config = dict(
    n_layer=10,
    n_head=4,
    n_kv_head=4,
    d_mlp=512,
    vocab_size=8192,
    norm_eps=1e-06,
    parallel_block=False,
    init_std_qkv=0.0442,
    weight_decay=0.19,
    lr_head=0.00711,
    final_lr_fraction=0.1,
)
Each number is 128 + 32 x the weight over the matrix's rms, rounded and kept within 0 to 255. Layers, rows and columns count from 0. Numbers have three digits each.

# up: layer 7 MLP up, 512x128, rms 0.0957, rows 168-178, columns 0-127
# down: layer 7 MLP down (transposed), 512x128, rms 0.0892, rows 168-177, columns 0-127
up168:156146117118113179092097154116161108120174122134064107130194128121156142120101138127111082143094141106115085151107116177152107148130153089080118140150135101136109119126106165119140138154136128135096157074111131148131139136128194156176112079123161122064152124200131090119135159213133186140142134201107126161153138094115120136106131143091117105077144146095115077088115130124120107109117
down168:108130165122088104157136169160151087122158144163125115145127115132118138188098100122095154128091088208136130103150173127086185101143101117111139116119139183093128148126132138128071115150114093090135159185145113157136141130111127124119111114167174078087087105094158149141108109070122064117127165168075088122122103158151165164167171132098163090107119157131127128091114166125140214113094
up169:159193097103103129093129145146159120171104136169068148099136162165128138119142117095124096108187168127163068143106162192105126135117109069062134142149156164128153151151056127130094147122119100101129000157049103125140149117092150139099130156131119075133105160198121105130150174144139084100141131102154088113132146167091182151110111144092114123146082159171156127068117148149125117143115
down169:076061137151160209132181133093134172084132157122121118123141111081114144122139075163102123101101096145122144167165186125182144117110165163137138141137085083100103113164107132140101082134131114122127110133094102134131126115106117127175143173157155140119100102128116110166162143100107122123139137176135141097073155140151055113069105112129185121117142124182132114115139167140107090143180
up170:118104169111082139153117148107169090124177149102117124184191098118114221112082130158132120140126131106150161125102179173152148084114189177075140115102159129088108095149111142135193174135170057214085084124000150091107153128117086188067103162134151114111117152121097155190118116116113083183089129165165144134084112100108074099122093111140102075178132156112158110151143111103122139113171
down170:142110074129121179151089142047101162173172139147099112134087120105174137163172103092118141206087073170139106157127105148090136081127130100157141127123096124089117120134122190122125114070093136135112091181171133106120089154089137129152114165110082104131091143178142147062148127128131131116114114200145221069118136121206162114099227140111133167110191120123127159095031056150118125143131
up171:101159123132127155123101133119153117124135144073058106127092143117200128087140140115112142097196157194147131116095139157208132135129121111088179162130128194116103158096145118192109120193094159118132092085088075088090128128120148120086092123214073134157079154176103067174136082116067158132071145161189075134096105119052148134048108122111105158167166143157174059126155172104156101146162
down171:132143099124140123127120057240113089046072146147094165112118138109178125035154178124149135074123106123157167119117121151180153175072153143105124118126136156109112181087136118158102094155151122081163085099115098102091124096167180149098099122159132126162098169128060137136133130131070160167072108198176093166062152147112095093084107088129105102173134132183184047175186225131124117136152
up172:134161222149137125106122110076175145164110088130151107083065126078095111157143149194105168127118158122103086100133099182136075147114142114133118092215173152126135159157148174167106092140141152128046144116115146149180155114143108127114143141128080088145150156177115156100095140180101159119159119085153098120121148159079104139175119095091119151137094131084083092125097150130053098062129
down172:090161107103105130135108188097131145122141172093145158164136130102101146135089099132097105113099152089146175203155111078138150122147163104110149089143087100099100176093176116061132171115124158100152114096128116173203187155162139105130115069129094154060129099091120092088160105108114097114167143142178140120149109148127148099094191079130109084164104087190181129177137137080146188184147
up173:103092130117121128108128153109131108119131094116157128165097105113111131135111145185067163115129137115150101100167116211158158150124164180155114132186144097096088176129046154162097155179147075089142124115126082159155101139167155117154134133147114131115124144115072128080078104116069194122108110177170211148085111127126076121128117120106176133117140170135141101050081186043086135150165
down173:135149123111144068126131167155125146095144129110118106111109132088132117158117160111158106120063138142114134170152107151145150186118128116159137143093126091089102100140135136150181079171116205145133157103160100212151091150121123124164132073147100120137071121184116134131097071107131130142110159185177083133107149180126110095117115183105114156162141076086151110108109075099122097131178
up174:132125124092139190134070147132137115166138098124149143127176228133126099135097184139135119123094171148122138133096125113163178106106068161097130085110187141104094165140153114091140135153194145107000180140151091143140157179089131128102118076105152132174135130220077160109105047121091159138136135105151081096092136083130061119109165156113150067174121137141093160095045105135129141188135
down174:195133164092109123201252085094119089196156119118110123096110112166120118135047091152132111163148019115092120165180084146128113134148152140095072129142076057126138083060109160142107129171205152138120050080107157133174130147181146131127088202103165165085035098111140054122124211150106171116102155140179175155118132162122180161108088143146104196150062123123153095128161152150143116035146
up175:098237117156115118130111212116146076168056139158107097138159129179186110170175110178119074108127151198141100102121126154069100132110145067140107143168167148084132164091093113118108173185081128098093069142095133151093160069118082155126095130153142100119103142203122109164068200124141104109105105140149111141114161170132151127152158100129119088162079099139128104153125140125103115102153
down175:089111101169092122150189109109138150152146140156178128122156102116102133125181134135159082193155102156083080192140112106161136128149159147111149075108163113121130104131125124105147083125139129117157089140126132138160097162065167070173192075050112159121120099083107117164114141102169158155115145088127172123114090204103112153127141093143120158178139143101151142099204127069073127106109
up176:150139150053151110147124094083057106227134138095144180121087112143142173089154098122142133099113122157101117139138147192077030108086168165081161156134085120113089118107192109112087140180103108140104151133133139153135135123099151163100128085197152121117138133119143094111062073159115133172139211079177102192133196155115174105142120159120123149176114135111135087120100126124132070168125
down176:099109090179075165105103062096152127068125172153125141157087156122133184151150200152123160140085168129115083117116114164171064145096118132106202134129186204130150104125129131086057171129098100129075128091174181164084141074141062101107122140172090107097168120120095144200174073112102068133125152164113120153165099124146096118097147101151146118119151194209073094155143176075158167068113
up177:119120177116102135117115186160069106115123176147053115158057211130095138063118140126134103095137170136101163131177107156116144121084156143091128151085142136164138150131100125107084141100135177113146068131115153117153154186157171156137140138125062167144147140128144127120106138115121107145116088118122170135088131105143144115134045119111128137140163129131136099131099130105118064152124
down177:176154131172137062142166109169116151081100143114094095177094111126104140110151144175148077131110088135152097136130101111095159107090128122133118165148125095133173126169092124138148076105181109124135141066141171084116135151125100128152169117099094146138107117123162098169099114152171155143119157138114073158088132125170115097141146187109115116079153178116154126088109108140140177123107
up178:097144158050150173129063153131191124138120117124085162106081169158113112137166180147180120114120187137099125086136140169159124123105125089118128169164158194085104143147101111107139149114154034057108122182121095093126179054145117090095122170117149115211128137129181141115097222177081136162115118148185074202141054090094118127120137081114155050100121100148127093121128112153097107071154